Weights of a small GPT-style language model, trained from scratch on English Wikipedia.
Size: 10 layers, width 128, 8 heads of 32 (1 for keys and values), MLP 512 SwiGLU, vocabulary 8192, 4.8M parameters.
Architecture: rotary positions, untied embeddings, normalized queries and keys.
Training: a variant of SOAP for these matrices, 154M tokens, 4700 steps.
Each number is 128 + 32 x the weight over its row's rms, rounded and kept within 0 to 255. Layers, rows and columns count from 0. The size above them is the row's rms in percent of the matrix's.

# layer 6 MLP up, 512x128, rms 0.294, rows 394-411, columns 0-127
size [ 88 113  95  95  96  99 101  98  88 122 104 118  97  98 101 102  90  93]
[[136 174 123  94 147 132 130 100 134 163 117 123 117 109 147 180 112 117 136 115 155 123 143  98  87 168 156  93 169 118 129 194 135 146  96 122 113  74  81 127 137 114 115  38 147 146 105 161 115 201 116  75 138  53 159 144 187 185  96 119 138 131 152 104 134 111 122 102 168 121  94 113 157 120 131  91 171 175 115 173 110 179  60 139  96 113 159  97 140 119 163 138  83  88 179 171 166 171  95 126 133 165  92 106 160 138 180 174  91 108 161 195 122 141 140 117  98 132 130 100  84 163  80 126 146 178 155 149]
 [134 135 129 105 140 155 120  88 128 138  77 141 123 117  86 167  88 129 130 121 164  95 139  66 122  78 129 163 211 153  85  96 112 102 158 161 145 117  99  87 153  98 144 187 106 165 150 103 130 124 137  99 102 137  79 184  99 145 158 154 208 110 170 145 130 128  50  88 181  70 136 124 163 125 119 139  90 123 140 119 171 123 120 188 159 124 117 125  98 162 111 107 149 166 144 108 113 134 147 106 138 119 147 169 157 120  94 146 132 107 160 150 130 171 190 154 123 129 127 133 139 125 118 140 172 190 253 171]
 [ 97 116  95 149 128  72 128 145 151 189 158 146 147 165 187 123 115 179 152 101 111 180 121 166 120 127 145 110 101 121 143 173  91 187  76 148  92 110 146 186 146 135 131 153 112 115 146  84 133 168 103  94 117 194 184 153  90 124 207 109 134  82 163 123 124 171 163 121 167 110 136 128 105 146  77  99 136 146 119 125 149 139 143 161  68 144 160  79 149 140  88 131 103 120 143 127 139  78  96 225 150 156 190 163 132 140 176 148 111 158 130  86 186 135 115 141 146 149 142 148 204  89 125  81 129 129 131 125]
 [122  94 131 163 109 115  77 136  96 108 140 145 103 201 164  93 140 180 177  85 145 123 113  91 150 117 139  87 160 107 148 120  95 127 128 106 139  88 118 151 178 132  82 170 165 161 190 108 166 132 205  91 158 174 161 163  77 183 130 145 133 184 133 133 124 118 136  65 115 137 119 106 136 137  82 131 150 124  53 145 114 134 144 103 154 147 191 132 139 102  91  97  92 104 106 162 124 112 159  57 149 136 131 191 155 117  93 127 142 133 113 163 139 136  72 139 163 125 157  84 145 132 219  88 120 161 101 160]
 [113 124 116 107  54 191 165 163 130 157 154 114 188 150 111 166 122  77  96 117 123 155  97 160 122 158 132  91 136 121 145 169 125 121 151 142  97  98 128  62 139  96 131 138  79 168  99  84 112 171 149  90 150 148  85 158 112 111 102 122 141 121  80  90 119 105 132 112  71 145 124  79 168  96  81 110  94 131 180 123 168  95 108  96 126 130 112 151 112 104 111  44  74 104 117  74 132  93  98 144 156 196 110 106 128  38 132  85 149  60 133  93 101  72 165 140  92 142 117 138 123 158 157 150  86 133 110 122]
 [116 122 159 142  98 154 199 116  97 104 151 101 147 163 111 142 152 109 165 115  95 138 103  95  97 127 143 115  88  84  68 125 140 106 155 159 137  67  99 158  98 182 161 123 125 112 116 147 125 155 142 124  78 134 138 141 164  93 116 111 166 164 145 138  91 133 124 177 151  86 121 212  91  85 103 115 155  69 134 169 129 183 152 134 125 150  71 136 152  83  69 135 127 123 157  78 191 178 177  51 162 108 133 127 111 193 155 111 110  80 167 116  99 138 111 136 139  93  98 111 181 132 144 159  96  56 124 138]
 [110  75 119 147  87 132 116 181  92 164 108 125 172 134  89 175 128 131 154  98 101 132 144 171 188  77 144  98 133  78 142 139 104 101  54 177 136 127 146 162 149  82 132  60 169 147  87 169 177 125 156 116 174 104  74 151 213 115 131  60 111 163 153  94  94 150 141 156  38 103 175 100  85 135 162 120 115  86 190  77 143 100  89 116 128 134 116 147 138 128 174 126 115  51 131 145  83  92 134 132 129 161 145 116 132 144 131 124 135 162 137 150 158 157 122 121 109 116 160 141 163 125 140 101 104 117 149 123]
 [121  98 127  84 139 139  91  64 101 111 157 130  98 126 118 205 116  54 126 119 144 135 182 109 188  93 113 109 121 119 121 143 153 158 153 132 152 132 122 103 112 102 125 114 144 119 107 107 148 119 133 203 195 147 185 161  96 140 110  81 181 158 128 149 117 158  97  90  93 105 178 133 135 144 141  79 132 134 155 114 146 106 118  95 139 186 147 169  77 132 143 132 142  75 106 174 111 127  20 116 136 154 166 148 119  70 157 135 165 166 140 196 123 146  91 117 137 107 113 114  72 154 108 153 141 202 122 176]
 [ 96 123 126 112 110 158 119  59 193 103 107 132 119 147 143 161 140  52 120  96 143  93 157 127 148 131 113 103 105  79 129  76 119 134  89  68 124 143  94 115 120 144 120 176 150 147  43 114 107  82 163 134  98 106  99 100 139 107  90 126 127 126 113 220 134 108 116 176 128 121 183 124 122  75 125 136 101 111 176 168 160 158 143 151 140  55 170 172 124 119 130  95 121 169 132  67 139 148 138 170 113 220 149 143 125 155 193 115 107 170 153 171 137 132  61 133 131 117  98 116 159 124 166 154 105 112 124 168]
 [129  60 148  36 165 130 127 164 145  49 112 132  87 110  78 179  81 195 158 146 152 185 123 162 150 143 181  81  81 105 107  46 121 179  79  72 134 117 151 126  92  87 121 110 156 121 145 158 107 116 139 117 103 118  98 108 117 142 140 172 112 156 137 140 121  70 129 142 142 115 140 137 100 134 111  70 133 180 124  96 136 152 184 127 136 111 114 169  96  64 128 148 138 100  79 130 102 107 117 142 181 106 118 130 138 123 154 123  99 104  89 141 146 117 142 116 131 123 101 162 138 148 172 121  60 190 136  85]
 [174  71 153 122 106 141 106 143 165  91 109 144 163 123 162  66 136  81 110 121 109 164 145 124 166 119 130 144 168  73 133  66 139 115 149  73 162 120  93 156 148 101 113  97 123 161 146 188 141 136 143  71 156 139  69 159 132 183 199  66 102 114 156 171 103 123  34 139 199  94 117 135 175 138  82 132 126  86 156  97 103 194 147 118 157 157 125 140 172  73 119 107 166 140 177 109 121 162 179 124 128 109 119 148 159 123 123 145 101 129 117 106 148  95 112 157 158 133 120 112 133 145  70 103 157 168  93 120]
 [149 143 151 119 149 214 147 108 159 173 133 138  92 128 144 158 116 150 150 116 148 181 125  57 130 117 165 152 135 145 121 146  63 130  90 132 119 110 169  74  57 144  37 144 178 153 114  88 127 152 125 178 193 104 143 107 118 150  79 173 156 145 101  61 143  77 112 136 164 124 136 125 174 124  86  66 126 150  83 131 104 143 150 132 117 110 178 115 107 130  95 136 158  98 139 145 148 185  87 140 149 140 102 112  92 106 182 143  54  91  98 132 144 148  98 135 122 118 128 166 141 143 103 160 182 119 108  73]
 [117 157 139 107  83  86  84 119 157 115 106 177 146 104 157 111 139 128 132 160 145 158 107  71 172 146 120 120 128 152 123  81 129 124 133 149 175 107 139 147 144 103 202  59 151 103 123 113 119 130  70 148 151 127 124 128 122 190 152 130  59 127 151 136 135 206  35 107 163  92  69 140 140 119  67 100 111 199 147 127 145 156 171  98 158  97 135 113 113 144 174 153 127 112 148 143 159 191 102 146 114 165 101 102 146 103  82 148 153  84 184  94 110 140 149 115 165 179 111 139 130 134 157  98 117  97  64  73]
 [122 197 124 131 118 102  92 132 136 152  87 108 119 120 162 115 157 131 130  96 132 118  95 124  96 130 142 119 158 162 181 161 105 122 126 180 113 122  53  86  95  78 145 127 114 183 151 133  40 135  83 154  66 116  75 105 162 162  98 164 127  95 124 130 114  90 129 133 140 101 124 134  44 140 132 128 130 148 167  53 137 137 134 162 113  82  97 137 152  87 100 164 174 102 118 107 107 161  87 145 185 162 108  87 181 150 127  97 173 136  63 129 103 158 185 135 181 195 100 159 138 119 104 129 109 129 149  84]
 [148  71 121 152  93 155 121 160 181  79  58 126 166 101 151 105 110 125  68 156 175 132 152 130 129 153 118  71 167  91 164  90 163  71  60 167 137  57 159  87 167 111 142 142 146 157 140 122 115  52 121 142 156  78 135 134 148  98 130 160  94 148 144  78 140  47 170 147 123 173 145 117 113 153  59 126 113 108 137  98 147 111  99  96  94 126 163 173 121 115  98  96 113 133 135 141 118 118 140 146 123 115 120 166  88  78 161 108 177 142 136 140 181 126  60 158 125 147 159  74 138 139 106 157 100 106 127  99]
 [107  78 171 138 153 152  96 104 122 101 118 146 123 126 138 131 124 163 131 149 146 181 126 159 185 101  55  89 157 115 125  72  88 150 200 143 126  81 125 109 142  93  96 110 165 123 150 140 117 113 128  51  95 108 121 135  71 194 110  70  81 193 112 157  61 174 154 155 167 112 117 156 116 132 162 169 173 117 118 165  64 150 146 147 162 123 109  88 126 163 118 133 163 210 101 115 130 138 138 171 131 142  97 132 166 131 110 134 128 103  87 136 168 104 134 110 191 109  86 102 137 103 103 101 143 169  78 102]
 [141 142 149 173 131 145 109 167 143 128 175 154 135 133  92 146 113 125 126 178 171 145 126 208 185 127 133 129 130 204 145 103 166 184 134  88  84  97 117 142 164 119 159 172 121 143 116  82 140 159 127  96 144 147 171 178 126 170 134 102 137 175 100 167 146 108  99 188 158 127  62 166 152 142 124 144 114 127 105 188 110 102 162 151  52  86  72 113 111 102 127 111  81 190 142  92 152 110 139 125 129  98 144 119  95 166 108 107 200 159 183  86 141 139 172 141 130 132 159 150 126 171 131 103 189  99  93  93]
 [125 121 144 112 118  31 130  72 111  65 126 101 141 140 132 112  95  93 145  68 162 124 147 104 116 143 113 120 122 162 104 136  76 142 108 134  85 125 151 102 155 128  97 163 125 159  82 105 187 111 130  66  93 155 149 135 153 173 100 121 118 129 114 150 212 142  94 151 100 106 124  94 224 194 131  82 163  94 167  84 126 129 100  68 131 161 101 131 140 157 141 144 146 109 107 135 124 107 181  48 145 172 114  88 109 168 112 152 167 145 137 104 107 104 145 142 147 101  64 172 141 125  76 104 133  88 125 135]]
# layer 6 MLP down (transposed), 512x128, rms 0.281, rows 394-411, columns 0-127
size [ 89 109  95 101  95  98 102  97  90 101 101 107 102  96  98 101  96  93]
[[137 105 137 161  72 114 153 105 105 106 128  73  88 125 119 110 119 144 181 116  68 118 124 133 194 152 145 163 101  80 144 158  97 130  79 190 127 176  86 138 169  75 177 143 110 101 120 106 120  46 134  87 109 166 139 187 118 105 107 100 109 146 126 162 158 138 141 136 142 151 113 160 116 122 141 145 108  48  56 110 120 107 157 104 103 138 108  74 113 130 127 145 135  65 129  94 159  77 162 121  44  87 114  89 154  46  91 130 148 164 106  90 112  80 119  89 113 122 150 150 148 120 122 145 124 136 138 170]
 [178 111 140 128 121 131  84 120 150  50 151 173 150  77 139  97 122 103 132 105  96 120  77  91  74 139 118  97 135 114 107  73 146 127 122 142  99 150 182 115  96 136 120 162 120 106 163  81 101 145 100 121 103 149  61 134 189  32 136 152 118 130 142 125 190 133 101  72 106 135 104 174 134 177 145 141 107 122 158 150 112  63  89 170 116 162 102 121 120  89 119 120  86  89  96 136  74 154 100 124 146 120 187 148 134 147 123 127  67 141 141 109 144 140 179 133 163 196 185 167 145 120  88 186 126 133  86 129]
 [116  94 134 162 115  80 144 112 120 169 141 128 185 161 133  95 128  95 163 239 145 148 148  93 135 145 150 103 140  65 183 135 145 135  95  94 118 127 136 161 123 141  70 141 106 113 120  96 117 160  63  87 180 177 163 139 148 121 147  99 119 141 167  82 166 143 144 158 151 143 112 105 137  91 115 125  94  98 150 166 176 123 140 148 108 119 173 166 117  99  61  82  32 187 131  89  93 132 195 117  88 135 157 159 123 150 123 166 112 104 109 131 138 144 136 103 163  96 166 121  78 116 107 194 149 121 119 117]
 [143 124 156 199 163 110 137 116 145 122  83 154 160 143 100 163 115 148 121 111 167  81 181 171  88 174 115 169 103 111 118 109 146  93 177 142 184 150 131 174 126  95 147 125 176 134 179 118 123 122 170 122 218 120 101  90 115 172 113 132 141 153 154 153  96 143  57 126 146 151  88 147 148 145 196 168  67  55 103 135 119 117 181 166 111 121 155  97 135 178 162 113 124 114 141 132 116 127 102  51  77 130 125 126 167 135 159 176  86 131 107 132  64 178 143 157  81 140 160 153  93 160 153 129 120 107 119 136]
 [ 71 120 112 144  97 169 118 159 126 121 124  75 182 147 112 138 113 121 179 160 132 169  99 108 106  78 115  72 173 125 132 181 178 130  81  59 125 101 112 135 119 127 119 109 136 121 160  86 141 101  78 107 109 164 143  79 128 104 132 119 101 145 122 150 101  62  58  99 128  91  96 126 160 153 136 131  93 129 157  76 117 146 104 105 171 119 171 126 129  93 100 102 121 114 131 114 170  63  88 107 163 143  55 128  84 116 120 115 103 127 131 132 149 171  74 124  92  79 148 107 123 115 154 165  97 109  93 247]
 [118 116  87 173 177 121 166 119 105 109 192 129 176 133 153 172 154  98 221 156 166 103 140 116 147 121 130 139  68  80 147  73 133 134 127  73 104  61 109 172  85 121 120 175 177 174 166 115 207 127 141 140  84 132 210 159  96 148 131 101 152  87 105 106 165 112 141 158 125  99 133 132 170 105 122 143  77 138 164 135 141 144 126  85  99  72  99 121 158 142 101 103  80 135 128 139  89 105 117 162  84 107  85 131  85 134 197 133 154 119  99 171 119 132 148  92 116 158  93 135 130 126 141 106  96  97 155 111]
 [159 110 135 158 122  89 147 101 138 111 140 179 145 137 146 150  83  74 154 198  75  99 127 162  79 191 108 149 129 150 146 143  91 135 116 144 134 142 116 173 105 108 130 116 131 121  99 111 135  94 209  83 123  99 104 158 148  45  74 146 131  93 111  64 114 148 134 196 193 124 151 148 129 159 142 147 159 138 150 127 207  93 122  90 130 143 174 100  45 123 146 117 149 119 105 155 131 162 151  97  94 147 114  80 119  97  89 105 115 128 136  62 121 189 123 136 155 119 180 192 115 161 127 130 116 169 138 123]
 [ 94 106 117 126 166 112 141 117 130 123  86  99 147 175  82 178 144 101 106 141 132 153 105  81 179  94 117 152 137 111 147 118 101 189 113 153 142 152 126 153  92  85 103 167 130  79  92 138 113 136 176 132 172  93 109 141 107 144 132 111 133 139 122 111 138 115  94  80 102 128  83 174 148 118 152 114 112 146 100 131  81  77 186  43 114 116 170 166  74 134 145 190  44 134  92 128 111 110  50 136 135 179 126 167 176 140 130  97 133 168 122 118 136 193  47 125  83 146 116 159  95  97 108 139 166 151  77 149]
 [118 169 152 143 114 125 182 177 160 207 100  77 142 144  99  91 130 123 131 155 105 167 140 110 118 171 143 149 168 126  81  95  81 132 139 152 154  92 141 138 128 126 117  77 113 117 114 121 120  94 142 140 111 119  61 153 181 127 117  99 176  92 137 114 181 130 159  62 105  96 135 108 106 104 127 148 163 143 183  95  83 147  41  93 143 153 118 106 133 106 115 136 139 121 108  91 115 123  85 107 125  87  52  89 159 106 133 106 141  70  69 120 138  64 151 202 157 134 160 128 176 172 104 100 105 148 192 131]
 [100 157 164  63  98  78 125 138 108 151 100 111 138 132  91 124 167 143  79 144  70 103 120 106 170 116 117 144 106 175  82 177 117 117  82  85 142 160  96 152 121 109 131 152 160 167 121 172  60 179  85 127 226 118 119 170 186 112  93 124 148  76  95 139 113  92 128 144  57 147 117 131  96 160 129 133  82 102 136 111 167 131  59 139 130  93 147 102 116  88 106  96 123 130  88 126 124 107 166 134 135  93 187 126 139 134  48 124 141 136  92 136 148 143 122 143 149 170 126  63  97  99 127 177 185 118 105 135]
 [ 74  89 172  42 162 122 150 129 146 167 126  99 153 153 121 145 129 172 124 150 140 115  83 138 173 101  99 201 102 141 149 139 101 123 106  79 103 112 133  90 111 144 137 130 138 103  73 107 161  99 140 120 111 116 128 125 109 170 128  95 141 118 153 166 117  92 179 139 120 138 129  97 111 133 167 192  91 116 108 128 119 130 146  97 179 130 136 170 195  35  70 169 152  95 143 100 142 127 111 224 144 127 140 129 170 132 127  93 197 118 124 104 100  82  71 119 120 130 101 111 126 115 113 179 117  44 131 164]
 [135  76 115 129  95 156 141 102 141 146 158  98 122 160 138 101 136 148 213 138 146 125 146 165 146 107 134  68 154  95 223 109 138 142  88 135 122 138 181 101 118 128  91 112 154 138 100 102 179 139 135 103 157 146 120 204  94 125 137  87 176 167 122 118 160 126 164 138 170  39 146  91 113 111  67  98 156 143 115  78 136 119 114 130 109 155 121 119 107 118 131 156 133 152 115 129 117 135  93 110 173  90 100 121  42 126 185 103 122 112 189 111 111 176 128  97 133 109  47  89 161 103 139 153 158 152 162 194]
 [125 128 215  87 140  90  68 116 112 109  99 113 208 179 108 176 120  95 139 161 135 172 119 115 156 134 169 199 165 196 154 114  98 121 124 137 135 154 137  95 149 140 183 149 152  97 136 134  91 125 134 160 186 160 128  97 125 168 106 162 136 163 158 126 170 108 108 101  94 159  99 133 106  85 140 146 111 120 162 179 128  57 157 120 123 162 142 126 111 171 110 116 107 116 129  79 146 157 151 132  98 172 176  91  83 152 144  60 131  83 182 134 108  57 169 155 101 126 110 136 141 134 182 109 151 143 167 106]
 [147 110 100 154 142 163 161 149 107  82 107  59  71  99 101 115 137 141 128 130  60  98 177 143 123 119 165 100  91 145 119 160 116  80 142 117 100 134 162 124 104  62 108 133 133 132 103 165  99 193 195 103 115 142 109 115 105 103 134  76 129 179  93 137  91 151 139 153 159  93 132 125 173 118 110  93 166 113 130 135  55 132 168 154 151 168  86  94 115 114 102  52 120 173 113 139 135 183 138  74 148 120 126 117 174 134  72 110  77  90 142 122 134 154 103 106 166  56 146 134 125 119 137 193 166 173  78 106]
 [150 143 142 120 104 171 179 120 141 157 132  76 155 164  37 121 161 116 106 115 103 120 167  66 116  79 145 103 119 103 126  70  82 112 122  92 138 114 160 139 133 199 106 128 163 128  94 175  86 248 173 143 150  76 119 164 105 118 133 116 141 137  97 152  78 141 152  87 104 119 109 156  86 128 116 179 134 167 145 150 142  96 115  87 106 144 163 101 162 184 107 127 141 110 129 117  93  63 101 110 161 138 168 141 109 168  99  78 102 168 114 141 100 169 170 136 125 110 107 139  95 128  90 133  97 125  69 151]
 [130  85 124 159  95 132 140  95 111 142 120 111 184 127 145 143  78 148 156 128 158 127 125 114  99 133 161 185 112 169  99 147 105 107  83 224 132  93 150 120 114  93 132 124 153 134  88 141 147  99 100  98  94 161 142 209 102 185  63  82 116 128 136 146 120 192 161 137 142 140 111  83 169 127 136 111  60  82 153 115 130 205 166 133 152  75 105 137  71 143 132 134 128 116  95 118 117 137  57 154  87 101 112 115 151 170 122 148 132 117 150 140 107 184 113 148 211 133 112  71 149 145 138 135  54 110 137 115]
 [124 151 106 154 155 132 117 151 121 141 105 137 204 141 110 144 109 148  75 167 150  51 185 120 169 154 133  91 108 105 149 106 162 128 117 155 143 130 112 127  85 153 189 120 194 103  84  92 120 120 178 146  72 130 132 121 127 112 143 166 187 117  96 129 129  85 125  87 161  34 191 100  86  95  90 119 137 180 174 123  89 104  86 120 154 166 138 158 145  78 120 126 197 110 122 180 182 124 153 137 123 117  79 117 130 101 160 149  53 144 117 116 169 165  82  87 111 117 123 135 148 121 157 119 113 137  86 137]
 [161 109 146 136  56 133  99 133 104 188  78 178 155 197  80 145 102 156 134 201 156 138  92 158 217 108 153 170 182  83 117 124 151 145 132 177 209 110 155 159 145 168 135 125 151 115  99 146 145 172  95 126 114 161 112 121 128 130 151 116  90  89 146  71  95 111 151  92 135 155  88 143 105 112 129 151  98 190 105 160 126 146 150 155 160 111 156 153 125 133  97 101  87 179 103 135  49  96 127 136 160 139 110 137 123 191 163 142 150 158 127 145 119 201 166 152 156 103 104 124 111 121 118 137 135 140  94 102]]
# layer 6 MLP gate, 512x128, rms 0.305, rows 395-412, columns 0-127
size [108  89  92  97  95 103  96  95 125 104 118  99  95  97  95  94  92  85]
[[134 115  87 161 122 139 110 112  97 110  64 137 155 181 140  66 120  69 146 128  98 160 145  72 152  93 165  83 172 154 110 151 161 168 119  62 199 106 110 113 147 136 150 109 152  57 113 138 117 108 118 144 133 148 153 143 132 161 125 106 156 116  82 176 151 129 138 105  81 115  64 100 170 156  96 147  63 114 142 189 109 124  93 118 113 134 143 144 106 140 152 126 179  82 171 164 175 184 132 129 149 215 147 113 137 140 131 124 112 133  50 188 122 131  94 161  94 184 157  86 135 121 119 126 130  93 123 113]
 [128 127  94 103  96 103 127  95 135 162 145 118 121 154 146 123 102 163 221  95 106 153 155 118 121 101 148  73 115 136 120 138 151 175  86 110 113 139 140 152 135 116 127 146  50 151 117 135 132 118  94  73  85 189 176 120 159 159 148 135 111 113 136 101  98 177  86 165 132  65 168 139  90 106 111 112 121 105 123 152 159 134 170 179 109 158 154  80 123 151  90 131 102 115 138  69 138  87  58 200 145 152 165 159 138 141 167 127  98 201 163  76 194 116  99  90 176 143 143 106 151 106  90 113  72 151 151 154]
 [150 137 160 130 106 166 141 123 113 151 120 156 150 152 106 186 128 173 129 143  80 143 129  72 153  87 122 107  74 117  77  97 137 147 120 119 118  86 125 131 113 105 162 191 148 129 126  98 130 127 148 130 134 113  90 150 152 103 140 152 115 181 157  81 139 114  79 163 155 124  93 152 115 141 117 180 182 147 128  89 135 162 114 102 119 164 200  93 133  94  62 105 166 120 146 127  99  86 207 137  75 102 104 143 172 137 105 110 181 180  90 184 130 155  80 183 198 154 156 101 188 152 159 129 142  97  84  70]
 [ 64 134 138 147 111 168 133  97  86  84 142 113 202  98 154 114 140  99 135 104 141  99  71 137  96 168 178 195 215 129  99 157 153 155 131  89 140  90 101 118  87  84 125 133 108 185  77 111  71 143 171 145 126 119  86 101 132 130  97  92 143 113 109  97  97 132 117 113 130 143 154 128 149 128 118 100  68 147 187 118 162 127 138 124 109 111 124 147 111  73 120 117  46 115 111 145 139 100 102 180 158 159 175 119 170 122 115 153 117  86 108 100  94  76 147 165 186 177 158 139 110 198 123 163 109 118  88 107]
 [128 152  79 217 117  88 129 145 130 193  91 187 165 145 117 129  78 151 122 157 138 102 177  65 148 117 137 128 139 141 138 139 116 152  99 129 177 141 129 108 132 151  74 103 116 106 151 103 121 120 139 159 130 118 123  96 155 159  99  82 101 123 170 160 144  75 133 145 148 111  89 131 150 130  90 101  80  98 113 110 110 187 104 147 107  75 163 130 166 130 130 206 134 100 146 128 129  55  59 110 129 185  93 118 176 128 177 144 114 112 145 123 129 148 187 130  71 169  73 183 108 148 156 139 187 187 139 133]
 [148 127 131  99 143 137  72 164  97 179  54  59 125 161 139 118 121 159 107 173 153 152 137 100 131 142 118 152 120 159 155  83  89 134  89 134 128 133 125  95 133 136 149  96 122 158 104 131 147  99 171 167 134 173 124 132  83 128 134  80 104 113 107 144 128 188  65 141 185 110 148 193 189 169 129  87  86 130  98 110 114 177 139 188 110 109 139 133 148 179  51 123 140 137 161 127 139 119 135 169 150 138 175 187 141 102 125  82 152 120 128  64  60 163 118  95 150  72 127 135  99  96 126 109  85  53 145 127]
 [150  78 103 161 203 183 126 167 127 178 183 153 149  67 137 212 123 111  76 165 134 168 204 158 172  95 143 138 153 133 135 141 106 137 170 105 142 111 104 128 125 132 130 150 151 131 176 155 140 135 131 149 189 125 134 125  99 129 160 148 150 149 113  95 149 137 145 166 160 118 153 162 100 156 134  64 105  67 109  72 132 127 134  96 141 135 177 191 126  85  69 121 171 173 114 140 142 107 162 140 161  66  97  87 174 142 160 114 160 176 130 150 139 128  86  81 126 117  94 129  71 122 166 161 146 124 116 109]
 [145 156 156 123  65  77 156 169 129 145  82  99 131 125 167 168  94 149 133 132 189 134 100 105 158 138 152 129  96 145 140 120 130 111 134 115 103 156 163 112 146 149 169   8 144 142 119 140 130  86 109 110  90 146 102 143 162 130 109 181  51 107 154 139 141 179 108 138 141 144  73 155 124 113 116 146 122 105 156 108  96 144  87 184 112 175 125 139 137 107 136 163 138 112 156  97 113 152 113 119 135 155 106  67  85 113 142 119 216  87  52 125 162 134 195 132 129  88 143 178 146  98  51 140 168 140  91 134]
 [182 159 103 175  98  76 150  95 129 167  81 134 164 111  93 176  95 106 146 159  91 102  39 110 131  75  61 167 146 157 138 204 146 109 127 134 143 127 120 193 141 108 162  77 119  92  53  98 139 133 125 107 162 141 120 161 117 135 118 131 137 152 108 125 112 135 123 160 108  88 134  91 199 129 146 176 160 104 148 120 200 121 105 152  90  83 111  98 166 129 117 108 122 164 114  91 115 119  52 132 117 111 135  64 111 127  90  83 147 185 103 166 150 104 133 104 162 115 140 106 147 132 140 125 145 102 163 176]
 [179 110 129 103  56  81 136  87 188 151 148  76 107 137 178 150 109 107 126 144 103 126 103 130  90 126 129 129  97  81 133 134 132 117 104 149 178 107 117 167 104 211  68 181 144 120  90 113 101 132 126 129  52  80  95 166 163 164 103 135 153 133 140 103 125 148 145 120  77 122  87 114 121 159 112 173 146 149 159 146 115 151  79 123 156 102 190 137  69 131 168  81  72 122 140  92  76 103 117 175 118 128 136 212 114 139 139 141 146 207 175 111 109 107  90 127 111 131 105 105 146 132  70 127 118 150 116 168]
 [149 108  70 190  63 125  67 144 147 109  92 117 122 158 119 126 120 106 140 160 104  95  87 145 119 102 124 142 151 105 177 152 153  97  94 121 113 116 138 146 148 132  98 103 134 178  93 120 129 207  87  91  88  91 152 138  82 107 150 109 181 112 110  99 152  83 144 100 131  96 154 168 131  96   5 156 133 115 104 157 134 101  87  69 160 163 120 128 202  87 167 173 130 160 171 133 104 114 113 125 124 119  97 107 101 128 159 179 180  88  98 129 103 191 154 127 127 118  96  94 138 159 117 137  91 109  99 150]
 [161 127  94 134 141 179 144 100 134 158 129  71 148 127 160 105 140 163 113 150  84 127 145 174 115  47 136 135 126  47 133 110 108 160 117 135 107 119 128 142 120 141  60 182 101 111 127 112 135 137 128 143 119 113 120 118  74 106 111  92 116 144 100 177 110 101 161 120 125 225 159 100 123 126 135 169 159  99  60  38 108 135  52 138 117 160 114  88 120 156 124  82 158 145 159 117 114 108 131 163  65 109 118 128 144 126 190 144 102 184 153 150 148  94  89 108  47 114 122 135 140  52 123 144 113 125 116 161]
 [122 111 117 122 119 156 112 131 136 129  57 133  92  87 104 144 147 151 125 195  86 118  95 134 141 133  91 109 111 109 125 159 132 112 120 129  68 109 125 139 150 160 158 151 133 132 193 156 120 142  92 148 159 146 119  94  93  97  96  73 125  75 152 163 112 205 134 123 131 117 207 124 146 104 159 117  94 146 146  97 161  40  91  96 153 126 128  95 140 137 105  79 107  99 110 141  32 139 154 156 122  50 187  83 156 119 135 103 100 147 129 180 136 108 147 173 136 137 124 191 148 123 137 195 140 202 116 122]
 [146 106  99  85 121 136 148 136 171 130  96  91 110 160  85 131 120  89  58 114 133  78 150  68 173  96 132  84 125 166 151 105 107  54 118 116 116 114 125  92 154 108 133  86  85 147 110 128 154  87 200  76 158  78  95 116 144  32  91 127 163 131 189 131  97  63 115  77 112 153 120 130 124 110 182 174 115 124 172 148 111 127 107  79 108 127 116 109 150 109  51 169 155  72 110 149  86 130  96 110 159 128 105 132  85 100 100 134 186 171 101 139 145 108 120 141  78 109 111 119 128 151 111 119 101 135 152 107]
 [147 127 107 146  68 140 162 205 152  97 158 157 111 129 129 132 117  94 147 153 109 118 133 126 135 149 201 130  89 164 134 187 172  57 125 124 149 158 136 172 163 134 141 147 143 165 109 161 131 168 123 163 191 164 155 146 130 112 191  80 144 137 132 112 121 168  76  94 114 118  64 160  85 146  68 112  68 176 123  98 143 140  93 119 110 150 165 163 152 140 184 108 159 129 141 135 116 137 103 133 135  96 139 120 187  93 219  95 123 117 174 105  66 157  96 156 103 102 146 151 162 104 162 156 151  97 151 166]
 [ 80 169 154 158  99 161 122 136 141 164  96 143  99  97 123 137 142 161 124 193 161  72 120 141 145 159  96 193 136  85 137 113 201 106 130 114 141 131  68 120 212  91 116 162 110  92 123  83 109 133 153  99  82 147 182 171 118 144 118 137 136 164  75 155 135 116  97 186 160 160  98 148 204 143 110  91 123 158 131 168  76 130 200 188 117 121 101 120  97 129  94 126 149 141 128 103 164 142 127 153 140  94 139 116 142  60  93  92 107 130 172  89  93 153 195 135 117 129 149 173 135 102 113 127 170 115  90 122]
 [127 136 151  88 124 111 119 156 103  60 119  83 123 113 137 135 154 134 114 116 105 168 152 133 128 120 115  54  64 146 135 117 103  80 182 125 179 133 153 127 142 160 128 154 104 108 126 155 118 109 161 194 176 162 153  98 132 149 130 119 130 167 143 162 185 157 187 133 155 187 176 171 103 153 104  62  92  95 151  78 104 141  73  96 170 135 158 155  97 116 158 196 158 175 181 111 156 200 159 128 122  81 102  74  72 135 105 147 135 111  94 132 128 112  95 167 147 136 186 136  79 123 109 121 123 102 140  86]
 [106 180 112 164 134 149 159  97  77 129 130 165  98 147 117 141 170 181 109 172 102 168 126 158 163 122 173 109 127  91 134 117 146 147 150  96 154  49 166 106  58 163 167 116 170  85 125  80  84 101 119 139 111 166 150 188 151 146 168 132  99  95 122 125 121  63  92 144 146 115  92  96 130 157 142  88  91 114 104 132 102 135 136 123 158 134  81 117 163 120 105 137 112 148 150 113  94  83  87 144 155 174 117 119  83  90 154 119 167 111  73  81 120 157 114 189  23 110 142 132 206 145 156 121 119 167 142 133]]